{"d_mlp": 1024, "norm_place": "pre", "positions": "rope", "bias": "none", "parallel_block": true, "optimizer": "muon_hyperball", "warmup_steps": 200, "batch_tokens": [8192, 16384, 32768], "seq_len": 256}
Each number is 128 + 24 x the weight over its row's rms, rounded and kept within 0 to 255. Layers, rows and columns count from 0. The size above them is the row's rms in percent of the matrix's.

# layer 5 MLP up, 1024x256, rms 0.051, rows 330-382, columns 64-127
size [104 110 104  91  97  88 103  92  92 121 109 112  91  99 103  92 103 110 101 103 100 101  99  99  94  94  98  95  89  99 100  88 104  93 100 104  99 101  83  95 106 103 106  96 105  95 100  90 103 104 121  96 103]
[[120 149 149 153 140  98 143 140 131 136 121 164 105  89 119 148 110 144 136 120 159 122 100 131 133 100 101 149  76 130 124 133 147 109 131 122 160 119 131 117  75 111 113 174 151 111  84 116 134 131 137  88  75 137 131 177  87 170  87 135 111 126 134 126]
 [116 134 172 154 118 119 150 126 137 128 118 100 154 120 106 152 158 149 137 127 140 107 112 118 106 108 125 114 125 121 150 128 129 129 121 122 125  98 158 101 116  89 150  78 115  81 116 143 104 123 165 125 124 120 131 138 110 131 118  98 150 113 118 136]
 [102 144 185 143  82 130  68 119 149  94 119 132 167  82 132 140 145 145 104 124 137 167 118 136 125 138 165  89 126 165 132 106 142 116 126 159 145  69 118  84 141 126 104 149 153 113 141 105 148 147 138 119 145 106 125 107 106 166 117  87  98 120 111 160]
 [164 113  91 125 100 129 104 184 111 131  90 148 132 135 124 164 169 157  81 106 110 152  82 118 100 140 168 150 121  86 118 128 138 124 120 107 125 127 149  93 180 161 109 127 114 111 164 104  88 117 143 140 101 100 151 130 129 116 137  94  84 164 134 135]
 [ 87 128 123 125 110 158 127 143 111 145 157 109 142 141  99  97 100 131 127 104 142 141 132 152 119 126 189  96 109 152  72 144 115 124 142 116 121 143 149 164 170  72 130 129 131  84 155 132 107 148 107 141 153 127 127 132  84 103 146 156 137 127 170 147]
 [131 111  86 150 122 111 103  89 132 129 111 124  92 128 132 124 126 211 141 106 136 150 144 134  89 119 104 120 108 126 149  98  76 134 131 136 115 121 115 153 127  93 136 145 162 165 156 105 191 128 127 132 112  97 107 135 151 142 113 134 133 110 108  91]
 [136 126 115 123 120 147  95 142 141 173 110 129 143 144 123 123 108 124 117 129 138 129 108 158 112 153 124 109 166 145 176 121 133 135 113 136 137 112  99 109 122 149  95 109 135 125 156 143 103 172 134 146 160 130 180 106 166 126 103 164 140 125 165 158]
 [101  87 106 140  71 123 124 142 140 124 112 103 139 124  80 156 101 151  96 134  89 144 111 103 124 143 122 164 113 107 147 135 121 147  96 152 156 140 160 138  81 106 120 153 163 150 183 157  89 150 119 150 120 127 109 104 136 138 117 162 114  98  96 176]
 [139 169 101 114 165  93 116 152 115 130 125 105 104 129 129 116 126 128 107  82  98 106 114 100 113 117  86 160 125  78 131  90 108 148 116 131 106 134 119 122 128  90 112 127 150 155 132 141  91 134 127 168 135 152 151 166 104 143 160 153 152  95 112 123]
 [142 134 115 154 128 133 145 163  91 131 170 157 171 131  86 168 126 153 116 122 101 167 130 127 115 139 118 163 126 153 144 121 112 109 174 159 147 150 136 117 146 152 122 131 126 117 168 118  91  85 169 112 122 138  96 132 140  94 124 128 136 134 158 155]
 [137 128 109 150  96 107 138 111 110 120 121 168 122 133 130 131 156 130 136  97 135  84 125 151 107 140 144 137 118 170 130 127 155 120  98 166 115 143  68  85 149 176 139 163 134 132 117 127 136 130  73 121 110 123 152  82 122 127 164 115 126 122 174 126]
 [ 87 171  87 128 123 142 111  95 160 172 117 109 144 133 174 117 164 111 156 143 129 104 163 138  98 136 120 135 101 152 150 107 128 120 125 131 110 138 147 102 127 131 111 130 172 148 110 118 143 130 168 128 135 137 106 143  79 118 124 104 131 118 117 130]
 [129 108 139  99 121 119 123 109  99 146 128  93 131 149 109 110 156 149 116 164 137 117 116 109 140 133  90 127 133 139 141  98 145 140 117 165 147  98 131 148 130 151  91  93 147 172 131 127 127 162 169  96 151 101 146  99 120  80 142 125 105 139 170 152]
 [175 101 110 134 106 124 163 132 136 133 107 144 119 120 139  88 129 135 106 111 137 131 126 137 172 136 117  88 119 158 143 122 141 128 137 150 105 107 120 148 125  97 158  96 154 118 112 144 119 121 147 143 143 117  91 117 118 135 170 113 111  98 126 159]
 [ 95 114 150 122 123 114 133 126 123 152 121 138 148 143 101 116 167 137 127 118 140 129 123 156 134 192 133 123 150 120 162 146 129 138 108 143 135 133 139 126 132 167 124 127 111 134 157 104 104  88 140 135 150 165 117 124 123 156 153 138 117 147 125 118]
 [110 132 119 107 100 110 120 116 147 126 150 116 111 121 129 107 120 149 172 133 106 102 180 115 165 159 146 141 115 126  74 189 120 120 155 146 121 108  95 132  80 146 102  81 173 114 130 124 141  95  98 151 129 120  66 109 131 153 170 131 107 149 133  89]
 [111 112 123 120 155 135  81 158 113 125 158 149 201 113 121 162 190 138 134 137 127  95 106 128 161  77 102 152 132 130 145 131  85  90 144 157 161 100  96 149 167 152 138 177 137 170  79 103 167 106  96 118 152 102  80 110 149 149 101 100 130  86 122 119]
 [ 90 107 139 136 128 132 129 139 137 122 172 133 144 112  96 191 127 103 107 167 136  97 148 110 116 102 128 126 140 116 145 188  99 166  95 109 147 111 175 121 135 150 119 154 129 125 104 160 164 119 107  86  76 163 125 192  74 129  98 158 101 149 111 109]
 [ 83 170 132 108 107 101 110 135 122 137 166  96 129 104 143 103 117 113 130 140 127 112 128 113 102 141 139  89 128  87 152  76 136  97  77 144 106 158 108 128 134 110 106 159 112 150 128 116 141 136 138 151 161  73 102  85  82 144 143 116 138 126 136 153]
 [113 100 140 147 105 141 133 138 106  97 125 155 139 140 107 107 103 101 135 103  71 117 175 161 125 162 145 145  70 113 145 132 124 132 105 144 136 159 103 151 193 122 140 109 186 123  97 135 120 136  94 134 113 103  98 115 156 128 127 142 109 132 185 122]
 [105 146 140  87 135 156 115 186 118 164 167 112 134 149 134 120 124 132 138 121 156 131 140 104 120 139 148 144 136 138 124 153  92 144 127 146 154 144 157 111 157  61 109 106 156 134 121  98 100 115 137 115 111 112 107 148 135 125 174 147 110 140 168 145]
 [165 129 101 138 157 136 152 141 177 113 135 114 104 118 115 129  90 146 165 125 119 122 153 134 112 126 192 156 123 102 113 162 148 126 123 122 124 116 111 136 134 137 138 129 115  90 101 131 113 128 136 118 112 145 160 120 128 157 150 129 126 157 112 161]
 [101 131 138  59 155 148  72 137 142 121 166  80 149 127 167 143 189 123 143  69 158 104 119 138 137 144  99 109 148 149 129 152 125 171 152 142 129 116 149  85 139 110 112 140 177 131 113 131 122  97 153 121  98 161 105 127 145 145 128 151 105 128 106 125]
 [125 104 166 107 145 124 149 131 118  90 144 126 144 114 118 141 111 172 160 111 105 147 104  91 119 147  77 127  85 149 102 104 138  94 151 127 120 132  97 103 112 160 164 111 159 148 128 157 115 126 145 119 137 133 117 127 129 104 174  84 107  93 138 187]
 [ 77  90 107 157 112 111 116 106 144 112 107 141 126 113 137 103 134 152 158 164 120 130 158 135 154 111 141 145 113 146 134 128  83 164 142 116 157 103 134 168 100 133 123 100 157 158 108 131  93 108 139 149 166 115 100 149 118 126 132 147 164 151 122 111]
 [122 145 137 128 101 117 146 155  95 124 115 142 137  88 138 125 123 146 114 140 139 112 171  74 100 115 120 125 154 122 139 110 104 116 106 148 173 113 158 136 127 135 185 148 164 133 171  78 154 136 133 182 142 158  81 109 118 151  82 116 137 155  86 134]
 [142 115 130 170 151 110 100 104 155 158 140 105 132 106 133 148 140 110 140 164  88 156 120 132 127 147 133 130  98  83 109  93 142 140 145 109 112 124 124  57 120 119 148 120 104 135 124 144 109 102 114 110 115 135 126  93 145  95 132 126 124  75 148 136]
 [ 87 127 113 126 123 119 172 131 116  73 110 108 108 124 175  93 145 172 116 150 136 140 165 164  98 154 103 118 109 107 152 120 120 122 164 143 119  87 118  99 137 127 110 156 115 140 118 118  97 134 105 131  77 135 144 124 158 161 115 175 110 174 133 110]
 [118  86 122 150  99 148 138 139 156  88 125 115 128 125 145 134 151 131 117 115 140 146 133 128 103 149 147 153 141 181 131 152 130 155 124 157 116 120 151 136 164 165  83 121 113  86 126 113 143 123 154 101 178 113 123 118 149 101 150 118 140 181 118 159]
 [111 122 113 157  80 126 181 130 109  99  85 103 143 124 110 108 140 138 123  87 137 169 122 146 131 138  97 139 113 148 131 156 124 149 139 139 146 133 114 123 105 140 118 122 190 129 141 125 141 133 181 117 135 146 144 166 126  78  93 119 136 146 150 123]
 [151 138 143 154  89 140 104 179 117 154  89  87 111 157  84 138 150 135 183 135 155 124 165 132 117 131 128 148 165 136 114 161 127 149 166 124 114 129 149 174 130 117 140 107 166 116 120 146 132 119 154 111 152 121 149 110 128 123  99 158  77 153  94 138]
 [145 144 147 108 188 137 136 143 142  91 114 142 158 149 114 162 121 154 130 157 106 111 126 153 161 174 172 126 119  87  74 136 124 143 149  84 133 132 178 105 112 126 149 130  97  96 123 126  97 138 119 129 103 117 160 151 176 106 119 138 147 126  89 105]
 [127 119 141 159 160 141 132 144 125 128 113  98 171 122  91 161 131 148 122 128 116 116 150 106 150 145 109 115 108 133 153 110 121 165 116  99 146 101 142 132 101 150 123 179 139 136  80 109 110 168 137  97  61 101 104 127 148 128 133 116 129 135 117 109]
 [ 84 141 165 139 115 125 141 151 116 115 155  96 121 121 165 105 135 159 130 169 137 142 146 152 138 103  78 138  39 108 116 138 156 108 136  99 160 104 131 129 137 109 122 194  98 134 170  83 141 135 138 113 105 150 135  91 151 129 192  90 108 113  87 125]
 [114 168 108 146 134 118 171  90 104 104 145 146 129 124 146 115 151 143 129 145 125 110 152 132 162 125 124 131 114  67 105 143 104 143 155 121  96 114 118 105 134 110 133 110  87 128 133  93 141 111 109  97 100 127 140 155 142  85 147 115  79 125 114 161]
 [143 156 113 153 119 170  96 169 119 121 137 143 156 123 150 113  76 142 163 134 139 140 186 110 101 157 159 135 123 138 136 148 150 141 165 114 129 101 112 123 122 149 137 100 156 125 103 125 129 106 144 128 120 124 104 136 105 149 166  95 113 115 141  47]
 [143  93 126 125 140  90 126 132 118 109 105 131 143 151 101 114  90 180 106 154 116 176 129 128 137 132 145 148 144 116 152 121 105 123 134 146  98  94 130  98 159 148 155 167  97 118 141 100 111 164 116 116 131 121 136 152  81 145 149 109  82 110 163 109]
 [115 135 151  56 127 119 158 128 141 156 152 133 118  82 136 104 145  82 101 112 139 160 113 117 141 133 161 115 124 133 137 157 143 161 103  86 175  54 126 143 187 123 109 133 100 147 135  97  82 135  78 128 123 135 135 109 123 107 134 141 145 141 105 123]
 [130  92 172 112 140 143 163 143 118 116 124 166 124 171 130 142 137 137 138 101 122 119 167 128 126 129 131  85 109 159  58 141 115 115 133 118  96  87 144  75 109 138 107 118 108 141 110 103 103 129 134 115 119 135 126 144 127 139 123 100  99 151 111 128]
 [100 130 121 160 156  86 118 142 107 111 140  74 176 130  98 135 151 172 121 154 149 126 138  84 125 134 132 111 145 126  99 139 119 168 149 105 123 111 139 114 153 108 152 130 146 146 133 135 147 117 139 130 181 127 126 130 141 103 130 129 159 107 117 104]
 [149 180 123 148 149 105 160 135  91 117 160 144 107  88 128  93 120 160 127 108 125 159 128 176 172 117 131 114  65 145 128 115 135 166  87 103 180 153 114  93 153 112 115 108 131 141 135 131 158 102 120 136 137 137 162 135 113 146 141 109 108 162  97 138]
 [158 121 128 134 141 158  93 110 136 108 140 111 195 102  73 162 136 118 134 105 149 114 164  63 132 135 108 144 130 130 146 132 129 185 128 124 148 142 158 170 137 147  97 169 159 112 150  52 140 128  95 107 147 134 140 126 162 142 100 153 102 146 119  94]
 [200 159 152 127 164 128 107 127 122 117 164  92 131 114 101 128 123 150 156 148 162 159 133 162 133  79  97 133 105 123 139 117 124  98 122  97 127 137 123 126 131 121 113 155 137 150 134 116 121 119  62  88 125 159 146 142 146 148 125 141  98  87 119 151]
 [130 115 116  96 180 111 108 119 144  74 139 156 158 145 159 167 182 135 134 114  90 115 119 125 120 123 100 128 116 107 152 130 131 118 138 128 116 125 135 132 155  87 110 160 136 143 142 137 155 128 135  83 150 109 124 116 142  85 100 138 130  84 125 123]
 [137 162  87  88 148 128 116 132 117 142 152 142 137 108 149 136 127 120 145 116 128  94 129 127 154 134 166 135 147 167 127 156 115  97 141 128 126 142 176 117 116 145 108 142 179 147 144 167 115 168 130 118 149 185 113 135 157 139 155 150 134  69 154  56]
 [101 121 144  84 173 132 129 149 110 132 122 129 138 139  79 152 122 118 171 150 183 178  97  97 123  92 118 157 155  81 156 150 140 122 114 117 113  79 123 156 153 107 106 127 100 168 142 118 144 143 159 135  90 112 104 176 164 124 142 180 144 149 123 119]
 [134 154 176 121 132 125 138 115 134 116  89 145 192 129 105 100 115 143 122  88 113 140 153 146 139 149  99 126 106 141 126 149 158 166 148 131 104 119 137 122  99 117  70 152 115 134  92 110 160 156 113 109 133  77 122 122  99 148 132 144 174  99 158 144]
 [111  90 138 121 147 145 149 145 109 112 131 128 131 128 103  76 141 131 127 154 100 145 108 107 139 134  94 161 149 147 158 176 149 164 151 123  82 162 169 124 115 107 159 122 127 130 157 186 165 172  93 123 127 120 151 150 110 141 132 119 141 174 101 183]
 [148 126 146  93  79 141 120 131 129  98 160 108  98 137 131 109  92 165 156 102 125 106 154  91 129 102 139 134 138 119 105 104  85 146 147 122 141 150 109 146 125 117 169 135 137 111 117 165 157 148 136 105 115 152 135 127  54 134 146 117 137 161 116 170]
 [102 148 137 136 146 125 128 176 163 123 118 122 147  65  90 135 123 119 105 156 132 137 128 116 124 122 147 158 132 131 133  98 146 123 109 116 126 135 187 109 160 150 144 116 168  89 126 119 143 148  95 115 141 107 160 123 121 139 111 134 132 129 140 105]
 [143  76 154 160  85 118 169 134 161 107 155 121 166  97 121 147  90 144 133 140 108 120 122 120 111 141 156 127  97 111 128 111 114 122 125 160 127 141 109 161  96 139 138 110 145 108 112  84 151  78 130 144 144 139 137 161 123 168 110 159 117 109  91 147]
 [162 170 126  84 136 132 145 123 135 139 145 103 125 156 120 118 106 114 134 190 112 123  78 150 126 113 149 110 126 102 116 166  73 117 105 110 174 116 119  81 170 130 137 127  96 136  93 174 139 128  94 101 133 104 146 118 111 114 102 109  77 142 120 144]
 [150 136 143 156 109 143 115 130 118 123 130 172 143 138 144 115  60 134 156 140 114 105 104 135 143 111 122  88 116 156  88 121 135 114 131 129 122 135 117 187 117 126 138 137  65 116 119 129 124 130 122 126 107 112  89 155 140 110 123 127 109 141 146 103]]
# layer 5 MLP down (transposed), 1024x256, rms 0.051, rows 330-381, columns 64-127
size [107 108 101  96 103  91 113  94  93 115 104 111  89 101 104  96 104 108 101 101 101  97 105  99  93  97 105  98  95 101  98  88 116  92  96  98  96  99  85  98 101  97 101  98 107  89  97  91 109 104 119  98]
[[135 117  99 116 132 127 140 113 127 144 135 131 158 137 167 138 112 149 107 155  98 139 152  88 103 141 167 134 157  99 115 137  89 167 120 156  93 139 121 162 134 161 119 129 126 180 134 151 112 131  87 159 181  89 121 119 117 127 180  96 140 138 110 151]
 [136 128 136 108 154 141 143 153 134 122 107 155 138 157 178 100 137  96 175 108 107 145 115  79  98 133  95 136 129 150 142 143 104 147 151 109 122 184 113 118 155 135 125 150 121 132 166 174 150 156 116 135 107 111 138 139 158 162 155 155  65 138 156 102]
 [142 111 135 144 121 123 116 126 135 165 124 144 114 120 149 137 146 137 163 138 129  86 138 125 109 116  80 120 130 101 114 126 101 155 133 120 127 115 116 129  89 145 124  85 116 127 119 147 134 164 125 172 107 137 166 125 104 119 138 130 123 114 120 111]
 [ 97 133 121 119 132 151 120  96 141 157 153 108 131 115 135 112  77 135 132 131 129 126 158 162  93 117 106 130 119 163 134 117 137 129 125 149 140 126 118 152  80 123 125 146  97 171 142 154 186 144 151 149 136 134 120 136 148 141 119 146 172  84 161 150]
 [110 151 149 147 121 176 130 122 142 100 124 176 110  92 182  92 136 142 122 121 132 115 135 112 137 136  95 128 105 152 167 136 136 127 169 135 161 128 138  99  81 186 119 151 131 121 123 148 111 103 154 179 101 148 139  99 128 136 123  87 156 112  89 167]
 [ 95 150 142 150 124 134 142  80 141 162 150 108 133 110 130  94 104 115 140 136 151 136 152 161  99 132 118 176 100 120 110 157 151 158 120  84 157 109 147 108  92 108 102 136 118  95 123 148 104 105 116 157 115 134 166 178  93 114 117 105 132 129 137 103]
 [130  97 183 146 155  64 173 135 145 141 158  96 137 142 110 161 154 117 100 159 140 107 126 121 104  90 108 155 149 122  79 115 130 117 147  73 126 153 143 161 133  80  89 120 139 136 123 153 131 104  97 114 116 127 126 106  96 144 111 145 111 143 126 148]
 [111 114 108 130 143 156 122 108 138 122 137 163 114 161 148 141 167 129 129 139 125 129 101 110 114 103 157 105 182 146 152 127 134  79 123 137  87 101 127 126 160 128 123 101 123 142 115 144  93 111 135 205 181 114 142 125 149 133 166  79 139 169 129 111]
 [ 97 102 137 129 101 123 123 120 138 121 139  96 115 109 165 101 134  91 131 141 161 146 136 117 169 134 121 148 140 168 119 135 147 120 145 128  73 166 137 124 122 138 159  87  92  83  93 124 144 131 136 131  95  72 103 108  98  75  82 120 157 118 115 141]
 [117 150 116 144 120 137 121 119 169 121 119  89 120 101 152 125 124 161 141 117  95 120 109 111 167 112 113 122 123 121 147  95 151 154  87 107 111 121 107 160  79 115 130 155 152  97 132 104 172 157 133 146 132 169 156 139 142 157 131 160 150  67 110  65]
 [114 134 107 104 138 152 127 125 158 172 135  86 146 133 127 103 116 136 125 198 160 138 105  79 136 119 126  98 136  97  88 116 119 118 120 120 104  97 152 150 131  91 123  76 119 149 130 159 102 128 149 102 172 116  41 139 125 123 120 131 113 137  98  95]
 [167 109 160 113 132 131 137 175 131  89 153 127 149 120 124 138 117 164 120 106 138 163 111 125 144 137 135 122 125  70 121 180 115 145 167 136 136  75 103 165 154 124 140 126 105 115 103 130 132 154 115 123 155 134  92  97 130 174 121 135 161 142 124  88]
 [122 139 107 164 133 131 110 128 117 112 169 110 141 147 156 128  97 129 137 131 115 147 135 123  94 120 134  95 108 122 107 161 157  90  99 122 178 117  93 107 145 120 163 115  78  73 111 151 126 155 129  98 149 140 156 140 131 106 133  89 167 159 106 113]
 [106 175 132 112 140  75 125 131 134 122 158 119 154 144 105 141 169  99 102 143  82 137 153 116 151 114 112 181 111 115  94 110 116 110 129 135 119 158 113 134 174 114 139 134 142  73 147 136  87 154 149 147 123 117 119 138 133 131 136 174 157 151 131 142]
 [133 162  98 130 123  83 122 131 154 149 126 152  84 131 147 149 114 159 118 115  87 108 139 102 123 128 150 139 101 124 107 110 115 128 180 130  90 105  98 134 164 158 164 142 127 186 128 134 123 141 117  89  98 145  81 162 129 189 125 174 124 167  99 113]
 [129 109 107 115 147 163 150 134 113 156 123 143 187 143 121 145 129 147 110 142 112 112 118 154  92 114 140 103 107 151 198  63 120 117 130 117 130 121 152 155 173 104 107 139 116 139 108 109 127 140 165  77 114 154 121 142 135 124 126 130 134 128 123 174]
 [146 147 143 144 101 136 171  90 140 120 127 118  87 154 152 105  95 134  95 164 143 169 163 152  59 143 129 154 117 142 128 142 166 166 139 116  89 136 154 139 136 117 131 115 117 105 171 162  93 116  94 124 115 146 161 133  87 119 120 111 115 166 158 146]
 [140 149 127 106 144  99 126  83 115 131  99  80 123 157 142 116 134 100 149 122 165 126 129 131 123 141 114  80 121 135 126 124 123  97 133 110 127 144 118 111 130 145  86 122 153 148 124 125 140  96 107 152 137  95 141 122 195  91 143 115 148 134 131 124]
 [157 134 105 120 110 125 125 107 163  92 117 176 144 108  75 129 128 136 171 156 107 126 120 132 137 146 103 176 125 189 118 182 127 152 137 117 160 105 156 116 120 137 137 135 125 100 140 121 136 108 124  80 137 127 125 133 165 119  86 133 162 118 112 106]
 [ 97 124 146 109 134  89 143 131 155 160 117 139 137 127 165 141 123 134  99 132 157 101  94  90 114 163 104 166 196 161  97 146 139 115 124 137 129  96 140 156  93 180 100 149  63 134 118  63 138 123 131 140 126 157 166 135 148 140 140 101 137  97  66 130]
 [137 176 122 160  98  70 103 144 146 127 134 119  92 138 126 102 117 106 178 108 103  85 127 139 151 156  91 126 133 167 135 111 152 125 118 124  87  73  92 128 119 170 127 118 144 120  92 113 143 125 165 102 174 154 124 134 129  90 103  97 153  82 121 112]
 [ 97 136  91 113 127 117 123 131  85 133 107 149 140 155 125 145 148 124 105 171 118 123 158 109 112 105  67 112 136 171 116  76 126 144 118 147  92 132 147  87 101  82 101 130 148 157 152 127 125 127 117 105 153  91 101 122  95 103 134 133 134  92 155 114]
 [167 118 103 152 116 159 162 114 179 135 121 182 127 167  63 142  91 177 163 124 129 134 133 120 163 141 166 127 114 101 110  71 104 100 119 149 124 159 143 154 155 164 134  92 120  63 174 131 156 177  92 117  99 141 157 115 101 122 150 118  98 127 110 100]
 [148 155  92 116 103 142 148 157 128 133 134 157 178 133 144 147 132 122 139 111 112  93 163 133 137 134 134 131 124 149 143 100 126 101 121 137  78 151 167 131 139  90 108 111 137  96  77 101 145 109 109 141 124  96  88 103 143 159 122 118 115 154 111  99]
 [148 201 124 100 135 176 131 126 116 144 184 130 118 121 108 137 165 133 159 136 172 147 117 128 122 130 110  88 129 157 130 157 151 143 118 146 167 100 104 153 141  85 113 187 126 136 125 142 125 158 122  73 114 161 134 132  98 113 103 127 109  97 137 154]
 [126 135 123 124 143 100 120 134 146 130 130 139 127 145 140 135 114 139 126 169  93 165  91 168  93 177 129 116 125 116 100 145 162  98 146 117  91 132 151 115 167 139 110 128 138  87 126 156 138 117 127 134 113 103 145 132 155 125 180 150 146  83 157 159]
 [117 150 109 117 100 125 106 151 143 115 133 141 102 114 125 135 133 152 138 119 161 149 137 117 116  81 114 135 124 147 167 146 130 133 123 175 127 120  86 173 112 127 129 142 151 149 146 153 132 138 160 131  97 124 142 171 140 119 149  83 105 122 125 154]
 [173  98 146  71 110 160 128  97 131 116 144 131 156 106 131 139 110 139 131 148  98 161  96  94 135 104 116 104 141 110 133  78 142 118 108 125 130 181 112 109 126 112 136 133 110 181 160 104 128 144 126  98 151 135 129 140  86 124 155 137 126  65 121  79]
 [181 148  81 129 108 153 126 160 141 159 126 126 131  97  97 117 140 149 165  91  96  91 153 148 139 118 147 116 117  84 158 138 144 114 117 139  82 147 110 117  88 113 101 103  88 110 149 112 123 131 157 163 133 139 116 142 106 130 121 142 129 106 150  83]
 [130 142 149 126 140 140 128 129 141 132 144 117 107  93 158 123 131 128 112 165 144 132 108  97 109 115 135 126 127  89 161  86 140 162 148  94 141 125 124 110 137  99 125 152  87 109 103 153  89 133  78 127 146 112 123 119 175 138 159 127 114 154 118 101]
 [161  75 106 122 143 172 122  57  89 147 136 128 142 144  97 122 113 136 126 119 138 122 134 126 129 109 111 146 113 123 104 106 116 123  67 158 152 136 127 138 109 147  92 161 108 136 114  91 155 131 116  86 127 132 120 137  81 101 136 142 137 115 157 134]
 [119 143 120 128 151 120 139 132 136 148 130  95 122 141 133 148 153  86 104 120 157 145 123 142  94  92 133 140 162 156 182 113 120 122 146 151 147  91 102 129 109  96 162 126 149 120 138 127 148 128 105 146 157 105 113 126 121  97 117 136 139  97 148 114]
 [128 155 128 108 135 165 112 125 141 118 154 145 125 119  76 102  95 129 132 151 156 118 167 142 134 119 176 184 134 140  93 136  86 126 152 114 176 110 118 151 134 146  99 159 144 127 114 164 143 133 130  67 182 125 122 122 100  95  85 166  72 157 127 149]
 [153 130 144  80 116 113 113 119 136 153 137 139 117 160  98 165 137 166 165 137 134 147 143 127 114 161 185 129 120 138 138 113 149 114 102 152 102 141 105 116 136 129 108 117 134 127 123 208 143 137 110 142 151 114 123 176  85  98  99 170  99 110 134 173]
 [145 104 157 150 109 128  65 162 170 144 127 109 168 127 150 125  93 131 134 132 125 129 128 134 104 126 135 106 180 160 140 135 158 122 150 113 156  80 123 162 148 151 106 101 153  84  62 149  95 101 147 151 133 124 107 111 116 117  94 132 168 122 102 105]
 [117 108 101 143 135  78 120 113 136 114 125  78 131 137  57 138 165 151 114 115 129 144 102 110 120 115  98  88  95 120 109 108 102 127 144 141 114 164 137 117 126  97 127 135 117 126 150 155 137 109  90 126 149 136 133 113 138 114 139 173 180 145  90 207]
 [124 126 127 141  79 168 104 150 135 130  96 116  84 137 161  90 169 135 118  97 127 131 112 101 134 124 114 116  79  99 128 153 155 101 122 149 124 142 153 136 142 113 153 140 149 127  89 111 117 150 106 171 111 150 149  88 165  90  95 150 128 160 123 100]
 [142 115 109 149 130 126 106 145 119 112  83 138 142 157  99 147 114 157 176 114 114 133  87 101 135 127  60 133 131 158 186 116 148 111 120 171 122 166 148 147 157 113 150 135 120 135 109 145 144 117 136 165 102  71 146 200 140 140 103  96  66 161 120 114]
 [140 149 114 147 132 136 138 112 135 146 112 106 130  99 175 121 126 135 111 159 122  65 122 109 139 161 149 118 141 137 153 144 125 184 159 120 172 142  92 174 119 124  74 134 146 141 140 133 129 142  87 139  82 142 146 148  85 113 128 160 161 128 120  97]
 [156 105 146 127 119 170 102 171 172 132 120 194 108 121 120 105 132  87  80 154  69 107 132 164 134  95 154 122 166 172 114  84 104  92 137 157 101 113 127 123 100 108 149 125  98 136 127 149 142  97 139 153 116 133 101 107 100 136 147 146 154 174 112 132]
 [144  80 107 133  98 180  94 106 141 164  96 109 154 126 123 141 116 136 139 137 124 118 132 118 143 117  95 117 160 102 128 112 130 116 146 145  77 130 143 140 113 165 163 138 108 148 128 136  99 159 136 100 101 102 153 121 139 111 135 144  94 107 126 139]
 [193 155 131  82 132 122 128 111 122 142 125 116 131 123 142 143  93 158 160 115 146 145 123 104  83 100 117 138 108 145 154 104 110  77 117 137 124 156 118 112 135 107 133 154 114 124 121 145 144 145 151 108 123 171 133 107 155 143 157  99  81 103 127 146]
 [105 110  71 135 122 145 121 145 123 136 127 114 144 128 143 110 125 128 141  97 112  94 125  96 132 182 151 151 126 119  82 143 141 145 153 142 127 112 117 171 102 131 137 122 155 131 145 158 119 116 175 164  82 103 134 152 110 119 119 145 123 175 112  94]
 [144 100 119 141  81 155 134 118 132 156 152 150 124 125  74 113  85 107 142 104 146 154 111 126  71 154 139 134 123 163  79 148 135  80  91 115 126 130 106 145  96 141 158 154 139 121 145 113 131 170 177 136 138 127 175 127 146 127 122 131 136 117 113 141]
 [128  94 147 183 118 112 185 119 137  84 157 109 108 139  87 170 133 123 173 139 153 126 158 146 124 148  78 142 130  89 123 132 130 114 103 136 165 101  59 113 144 110 156 102  68 159 143 123 118 108 163 114 114  91 131  76 117 102 109 137 115 139 116 179]
 [133  68  80 150  94 129 125  88 101 130 172 134 117 148 130 106 131 100 135 116 114 120 149 105 128 113 125 115 137 149  75 127  98 136 150 156 140 161 130 151 127 122  92 120 152 158 103 138 109 126 148 119 107 127  82 146  85 162 144 126 105 127 138 134]
 [109 128 132 140 165 118 114 134 117 127 105 113 129  89 139 144 136  93 124 114 126 144 123 149 129 113 128 130  97 129 120 128 161 105 142 151 125 171 102 109 164 129 172  97 159 146 171 120  97  99 148 171 142 184 127 105 145 105  99 126 135 154  95 155]
 [112 166 109 102 142  56  92 145 148 162 140 126 136 167 154 160 155 104 137 161 173 148 139 149 140 128 142 103 121 130 139 129 105 177 115 145 129  50 122 117 156  82 108 143 129 128 122  99 116 118 112  91 134 126 131 111 139 133 114 137 102 112 147  89]
 [124 137 147 166 162 118 129 112 145 155 139 162 152 121 174 146 148 118 122  92 116 136 105 135 115 157 129 122 120 129 174 156 122 159 175 122 135  95 144 131 127 128  98  71 131 131 127 154  98 125 126 118 129 112 130 158 162 136 150 124 129 121 106 120]
 [162  91 133 138 121 159 154 114  94 139 130 161  81 160 136 140 153 140 130 114 116 108 146 131 113 140 105 139 112 108 108 107 128 126 162 110 127 104 122 138 126 153 114 126 125 124 134 144 101  97 183 158 116 136 110 132 155 114 154 124 102 127 122 164]
 [ 91 146 119 144 109  79  91 123 132 142 120 133 137 143 113 101 108 150 112 110 100 110 150 152 111 110 151 120 151 123 135  90 131 100 109 106 114 131 143 162 135 114 152 168 149  53 155 140 119 124 145 170 132 147  96 103 120 180 142 150 113 126 110 136]
 [ 92  94 133 158  77 159 140 111 160 119 121 142 106 121 139 157 126 135 106 112 130 113 143 113 129 127 122 127 142 139 138 108 146 144 136 175  97 159 131 132 109 128 124 120 174 155  93 106 134 143 151 154  61 178 122 162 142 104 109 127 156 116 141 118]]